Each number is 500 + 40 x the weight over its row's rms, rounded and kept within 0 to 999. Layers, rows and columns count from 0. Numbers have three digits each. The size before them is the row's rms in percent of the matrix's.

# layer 10 MLP up, 512x256, rms 0.11, rows 403-452, columns 128-191
098:497504481511509517491515498502505434458467488475390520524466555523408518511585531526492506460428558437474552546501444516552484525557469492515462522467543509458494461433432435468551506493492504
094:561537492589523470478519486471488545489423485561431445563476541524478421498515471499529552509475488439443440483466493489581426468606513457453454503543497511508518519523474456485516501515469533
116:503523504483544525482471556552475466543473492529522502450532506443493486532564486463509489526579524572511572486431536539528460510471471550574525554476463518448494543473522518514487461488500549
067:487515505534495511467447534521506468477512422472503496463470573558448463454530535540451455403525556470461560505509540396494554526566534532522480520542528567431566569400514499553530587507523465
073:477559534503450499506438530535474519502482481493471444546472492490542500482507536534495458630504475506491532492460488529499486436433526569471485482513554464520472565474527532495514521536406480
099:537488486503522547472503497511499509425443483447467470497476482431558494541441424480494471472474466461480568518524427509478498521490464476493564521525521425502486475514521559454495489520439513
074:535558442537463487426540505521508506435465460516563499443510499574568553522534515513430529550551535484522463471557534497508523492486558445516507470513503485455478445441556558478498572486514468
075:505506483486532477523488483554577527558507490484520495557540526537515429490463519534437508487503492543489540379451476536535496461524478399512461528435542555553548532505489484559455457522521544
098:469565472456483478424527475521484523489467453487543561655525529547466561569496432533422432465503628479517517507521482492463498523462508479504430543525521508468535526514459427536485549460456490
116:481517521483493517410469498471436486573480430536566500523498487525408484476511537462486455499533447524438534436497562510539406443525407488509491528463461499533503461505553455468470466512526494
088:541472471530503547483467468482420529535580432486531472472525449517460479507497487433455523517508466460432482478502463506501496511436494431515539578622493467518465522483458463500471504544475495
102:505533465479451463497499480504519481495429458519508507558484499469424480509536505491532500490477559504494520548463552472482460444509496472488485526514406590509511576505549449467497510500539519
100:477501474486443511479512495501539474494407542567498547537558461482482559457613531500572582575521525548525524550487547474465515547542501440503396520498525507464484468500463436480515516460461514
071:557525577536481545499485501528507512429463451486496336505569493561569549500505449480553476489490514529445542528493483524435479499441459496478482501447481571534472505458538539546493514511513456
097:446528468506485543514414489529511485448511521516422517474487458497552470511455467517484478525547556481476539516539498537559468473545516480551490531474434491537517498552531467505475489526459491
122:541509521546580529485483517450472558445532532459522553542505531442396583526431469518543468510513515531464457461450459449426510520535488460540500527515561512577476513428485544496529518512479483
108:534535467542535492465515485489457515524431477541484534500480494460480502477488496571512463522492475426441556526487519581491505530601410459475450542475530495496458461463559457526496509526597527
104:465568466515449478541570536532507512494482534518553510447506549462515504416456516485490467541471469397452415473499588529501474534537488437505474462549477508557498465582467478501552500489470553
084:549524463563499483561494451478474430482476537499522450518488478498546471467450383560428481463466488484459493412486536516455515474437486503491490443498483547590486572464410466439456527494494448
103:536523527460453464505485455493480530494464552566440489491445520400499525531461422453468501485578538505523560506487449522484493501512387437529473477471490472470455503582426507496493595552533518
108:510436477436475445505521496508496492482520536506483437576511501522459432539475487507506517546608451533441591472558490432459534583468519453490543474528499452481538572504526484503429444507547494
103:511464526454534408472479545453484520542490469534455468520430519525500555468533544520507559526506540483498590468513502536539466503536474530527463459530474449488506527454556613483471440489506468
105:494554430502527490483504529570377487487530525484461484452521541486477513507600545468525473437505487468482500433482504448462486492503467485375610452541481523558462494555488445525530536463590447
108:492539388537507416490509508549511490453484495514432468495520482414467467476472478491536501488510456482508520441524489450489547470559396494497459488535522460537468572543445511512478480513544488
085:603545488443451487434572521499507474499463514531462524477583501480463537450446435522540494530491568538522426472520548418547504495491569503525526483550483401562519488552411525497544562499437507
102:471543461453521479515516499495448518526437462504455492525494442468561571536551546462442506493532564454495485506499436510438522478578473547512535466427431519541491459472476516493470480519531496
104:440570465429538483523537508496479560430492427485559485482578513493505498554382525466506488480521485538437449456537533481517418567499494463444500551520509501478451498529472432507508512467414494
101:503521468504521569545534467544488544457487517500459425557541472514482515515477511564493607469554545444513482495535469478497515493531410549536530484480495472525521481465454470523600498513519508
102:428429517528509524503544480549510486452513474549534521478470429516549501514505454524493588466612500458492534540543430496492505376501572435529557468446510517476538487486515456542527438504394467
090:496493441476530562468611496469536524507458501427433502497464457462486527505447512467561508519509452463501505487570507521465483418476452422457429515490465555460508531477516542568462499528403577
094:532473578496579487474544479553451486448514515542425503497536491519464534546453503527494516424505527474516435483547484446537563424521502502474506400527522530590500549448443481556522520562568437
101:477492526494480486446541487431578506521429431452471516491493499483550472525475522500449541546529524525525480575441562514523468472433480570546451464585484524522506460493528438426462551505521503
112:575559548446478496500540519447502460527562535506502495564533525490538543521490515454445539520475490493557515517496460457515460499443502457486511476530489501506520440442443475480481564520502562
091:555543508460454488523475562550579492433550443504471553505511546441448501457475456512482530494490570478469494470535497498507575497516546548460525499466530492526524509528481545474440500544542480
097:549499524508555519553467490479485506496469487557460572531531470404509550482439535533429471489488452503488462540537498491510518513554443525474458480532489458489447507531514562522526546573489476
105:507524439490553485447496520488596549525513457500490539542464430487564502534444450475471466503549536450526569495459516562523484530478517476438543474514452511506523505506437564488522572514457544
084:574471484510513477468482520452529483518431440486519486471400559495586485504536461521366513431483465568519513473470501472534542526520524530446419469579419535552468491484465465536489503483472569
103:471502511507479560523522509521492447479532497461589483454583468527467514485493515513492535518445492531462525457523453518475510539515515461480519475463465499436454488554485507541533482565451513
100:505476502524551500474507503496439512475499547512492495553531509463465510472453424507539513490537457564482539398476562522504494549483550465591526521489528559502575432498439508442500529494494507
102:503521518467384475513481486518505538525471478497512509493483459495514499509457498563543590397563499484561491464504528593570495498519452479541504502464430428477417500425534492482526549498466587
083:494459544551420506493480482510536451566525513488467540511505532500551509432439506503470496536556520513570533508481513485536465460465421398577443547509523460513444517477525488529550515548537525
105:535503517466489501506503456527545513542425544482472448501482466577475459521506476495469458502491576506510500480434452555516557552463512539496501555530518483481473512458408518491481555545547507
103:446507471460501498434522536486406482451456514468524472506508492523449530500495549495484528520508512587504537480546532483565502505516469559501572514609487533487466479497512491534515564483484500
103:533505418537573536497526575516516522530508545436489486537502457505531542516494475520547496538451543506462438514486546520554514456491451459500471583451497487531552479506485414472505483532549481
106:505561472470493505470482521495521489503456492497411470553520482507500456518468544541473503479522490473451452530462503501478466649408499477494445570577513500521464477480442530486482483453538513
090:509495481518463494464460462472574556520521529451516580527494445509512518458478468541409479517498459476540470473460557509488449461473519481494519474544560520564442509512486512513488518516515506
104:457499474454491484495536550490486439391502556449496539407471499519558521459483533527480467624471482499485438499510486551484460462598420494483486404461464561511514486486479442591521467502538477
092:530482462549478469483534434500500435514501450526546491426451517479432518502468541511518576597546540382458480420504468510514498498492452486507436439498559493498471557559446539539424511513559478
092:442438508493395612519465494506534511481502392557470532570508448489503507443518507488523499508472484496500523472532505451500542447536553513502428487517450484521488559575494515539553565489528513
106:518525492467498558507500465538513486534457507540510508548548490458465501520577490489531460443579418503469477496486560481548491542515499445547532508525466467496473529461505547513437437488446474
# layer 10 MLP down (transposed), 512x256, rms 0.101, rows 403-452, columns 128-191
097:572541487484501520521489476505530512542464500450511471540496537502437496509585436455472500573516477399506524476461524507569475429505483430457457487497488413513486511513522518523443492493475441
100:487418452534469539466505477486544519487515406478483530501541472480508513526521488584525506505516416517473544466536511522493491460572433488504450461460452482521508451582541503536482490451491532
118:524488491494510515437519570452526504506517506469475420508459442529484487531517498466466465494493489532501483550557467551497469522454511426521463515478531505530460435494517599461521503612515502
058:572528418485493564471499547512505507475498494581438525472411465522452518518467524544487519453507523582500471522504501479499456543520521489505479478558515475544505560544520446537495504555524555
068:528503445453504500461495533525519536520467472577568476494450523519463471475525528545549451457470503589455524533554446478545437559507570566509465450496623500525547518522522430473546494538515467
099:463496513521472531535515521467437434523515470472570568457502509473558506510558530555497546404518520534480515466564534498499549457544517542426507538574524452519552504496519521547520459494491473
062:495495487439512527498531511552475477523441479565528517432442509485509539498471527496468423504514519587462560569496493494491459480512499515496523493584478470573532533448499492524558441506524460
095:547483524509501519519556512472511501555511478453482522475461501565486545470472510506635520462545443451476509547542484463443541520438471590462548495559488514426441502482470511464451519488488510
094:507540496538444454498454486451453495547561485460560470536469559447561453488487546551504475492485523517440459463516546470549542474498602486466529509507470601440502519546455463520481501484498526
122:480488542510442467521446548500478508500612439516587508524494484480443481535517550444468468532525471562512486485536454495481529480505470521490478454429571440458448525528388509451611512530557465
082:526499563574502509497521500506487513509533460435519608436490573511485564506480457546547530522504489529501516484558432516513494511522482521530531502496444496517552450522539493567527581552534501
101:523476521432535501530527517510504470397523440447504494479545538454534526473445514462567486464480477574466494522438531544458516447555509466516445519468553462504494514518431462370530511474503506
102:516467484529467477421475536529477509481543514477445569510440561589501574551531625478543546446493501530443522521476433524536458541536482559506540510433471553512510525513459480483460507512462590
064:538487476502532578508538481509433551565496523494510429509417501554521490454465565473507456502449515544458499478526504502505420531475515527530473441531524491578513544477480476423548466538522457
082:487491499495496505566494506464453491530517536477502547512562519479569471458445512422450500525501467442476504532540454547502498482564503523495444543521586487484594519558564439497498501524581559
129:509504522393488490513467481416554551435554462545519478489487498477414551451451458532507528510555553481549494585514486547526548508496541466473500439470497575539486503540460567484516434514497480
104:547477537571517563499472594505510526467429512510591598504505522431459506462578487585542506469422404451461486458456495569459520455531469516534493538544515559540521534496515459481476525485539488
095:544566486525468528478500458535510568453543508519525472529512498459454450520565536543525437512461412467451488592417552500496607469512471534508447481561558522499514511532387551522535475482432584
094:523497494562541460483491473514418483494446459551451485571497452460510473500426497486492504448526498485488499484442524563499582493533591511504483534482460544427521490486424545564491508490486502
093:487525502547563533579509443450545533481489510560534451508458533446562492524624544520431466473472539504508507453517507490542548453500426497487532538535517483494494527488485425509495538491540551
108:459502515523520519470543513467462572454507430461506481496475488530484532525467479492559524520549450507483516365473505573532550443469584507507499489414551527503461539483458488476451477454492441
110:515446464507485519462469566463460503551553472479521478461508517537514522551526477427545513528489420487520568554481543464493486515525457487524512472466462507553516509470545588476395508462584503
095:472554469506521547528476526493502526462441482579433452500431465534519471524610555504466534489478494504442491504524462546517457443488504486576626472495467535484479501499508510434497535543562529
087:475450461502474442618441502423540511531469424518581518459445455454525474502477443517503459471482452393502448520548501500486492439479510478540522486459441514486526548542493504453465506466459544
074:501492466569455554452540541504509536460540531413434478441495493535529452549529488514506541467498502439468569501521421568485448472506495534533459520529520506566496518508484520525460486549470520
086:554463564516513515442496490485432498512489537478483460497474574506471468495534426466492498479505542457502470393554476500491540528445523437537452500455550534570451505482469394486467565490469487
094:550549545562492507561474477431517461541503506501465560525452586532521471447524540548504578483506462557536521472469486506488526473572579502507521455458451500460523500462492524487475504501533536
111:459519421573430468551500521512473468556460527487487453532522477567488502550570445520497507515498450518558491547449464576538536512518516518517462487544541429518527525476508464528531447509481551
107:436554585524489474495451527612511525473522531471475492473502525496525596501531461540479483489505455484513554434481475488437484513525441532418512561572452518484444425486553521499545525606437548
094:425521514479499539430447477542469476504500509514424516512511445445553483565532515436523513482519511472459476544509545559451531468536528436506468490535538484502493476378493529492468446486533515
096:487533591527444492493510514419520491566521443478549595485466464511504562407510481474450493479504557487519425486501431530552519542517511485446525423442527516505460485502515499479538479506543537
097:573492531410514502532453542492511606559434470493485431411580490515506491483520478518510569482591520535498483438503487471437521537495473545507507533516490433490436450471490518539442493519565452
111:525479462463468502447500495440554438491478522468512527531460557559499503537477487549551520510556410444503459491474497430502494494489546480555446572466514538567517508569429469541514513539509442
081:554520482508543564435571523422480555480494462477505441495507541514480476432446494470509491458539479494515489472478518486541425465544498518489489513572530497436537454480596506516486422502493482
092:562531442453463552455488520522477514560458558473497418489504491474510513532530488546508579536533498473455463473522533517505547475527422447476486581509540444525464536585531522504533425563580538
105:525520415531479526505485471476532509497500533491469536420519573482534536490452527517464533473418534549560522534505500480477529496565502487494477500496504494421580495488508473526464375517493535
079:500531502489569508502582441556509495517488504548511484499551516450469506489463487445402508509484552495511491528505524580483497486507507499484497503547509470504562513558515521471568520569483506
102:527454560506539488552528489528573512540581461494551528410480573504541466481518455514468550498412412422485486581507516475493556512484428549473508522489523497524516472470439535510489495532513486
100:533490475537475566505468501517495584599441499504499536461483476566458456526504471555517524436479542501525530513494488553549564484474545525510485469564515550562470452456559519418493562525443567
099:418508494495540462568473514525559469538474464530549504492547481581489478508453457505535484392548504496517534477514451553494525434464509492473546471570473551468447489439469539535481535511483525
084:555489473514521554479453493520437544610490540530521590520495539451498510471469488511539477499507510495475513436491535587559503524561478520535489498483488426478480515478506523492481535521467565
099:526538496496496518469477488495498509456527480479481505512436541455455529518531528487501592527530454519571586410565486500465553550499518546493577481492512466492485560424545496478435515441466477
094:479510447510455445402462556553517522522547476415522443512494544460437573520510476497516486496540457509448485500494454537544478505563508439527429542491446537460482478528552507460537612535528522
100:514518502521478593511450472471514456544505552519514515496502486446520539563446553505556485442433535506543512511579494502422542497439531533507551514527536581538472532434512483471503479492442468
105:544465512513556468436512572536524523470517500480463513471545531576445524545466515557545483441531432478430577415468432466490488557467489525589493540481534547519446451416454519507529493439500514
088:541467420534503489533529516438542599493476518524514498400452480458504460407469483472529514502464497535509479487563459513487435481468506505522483538548502495555461518513457494449434500527492494
109:465457405469507533491514528479512517492479506516427482504482497471538486502528489571511442500514577435391441487495496510496513472517528533512486492503431587424545458468444421523467485498531577
069:480471537703526489416534533470545464554525481470508459538514490430506515529575526416480524541494477414581557457536464511482504458523461562532503406569520553447471517504488483508490427535551542
080:507449484467513540590455508533468519515515519504423456533509416486531543526438463509447521529483518498461455472463533470475582534507531436542555566554515437484475448537534515465505436515492459
111:437564521478532475546485489504526445463513449443466511450525485556552520531502541474448490513536430462541494588537514459575534528431447470490504518457509538492474491493590480541405457547470509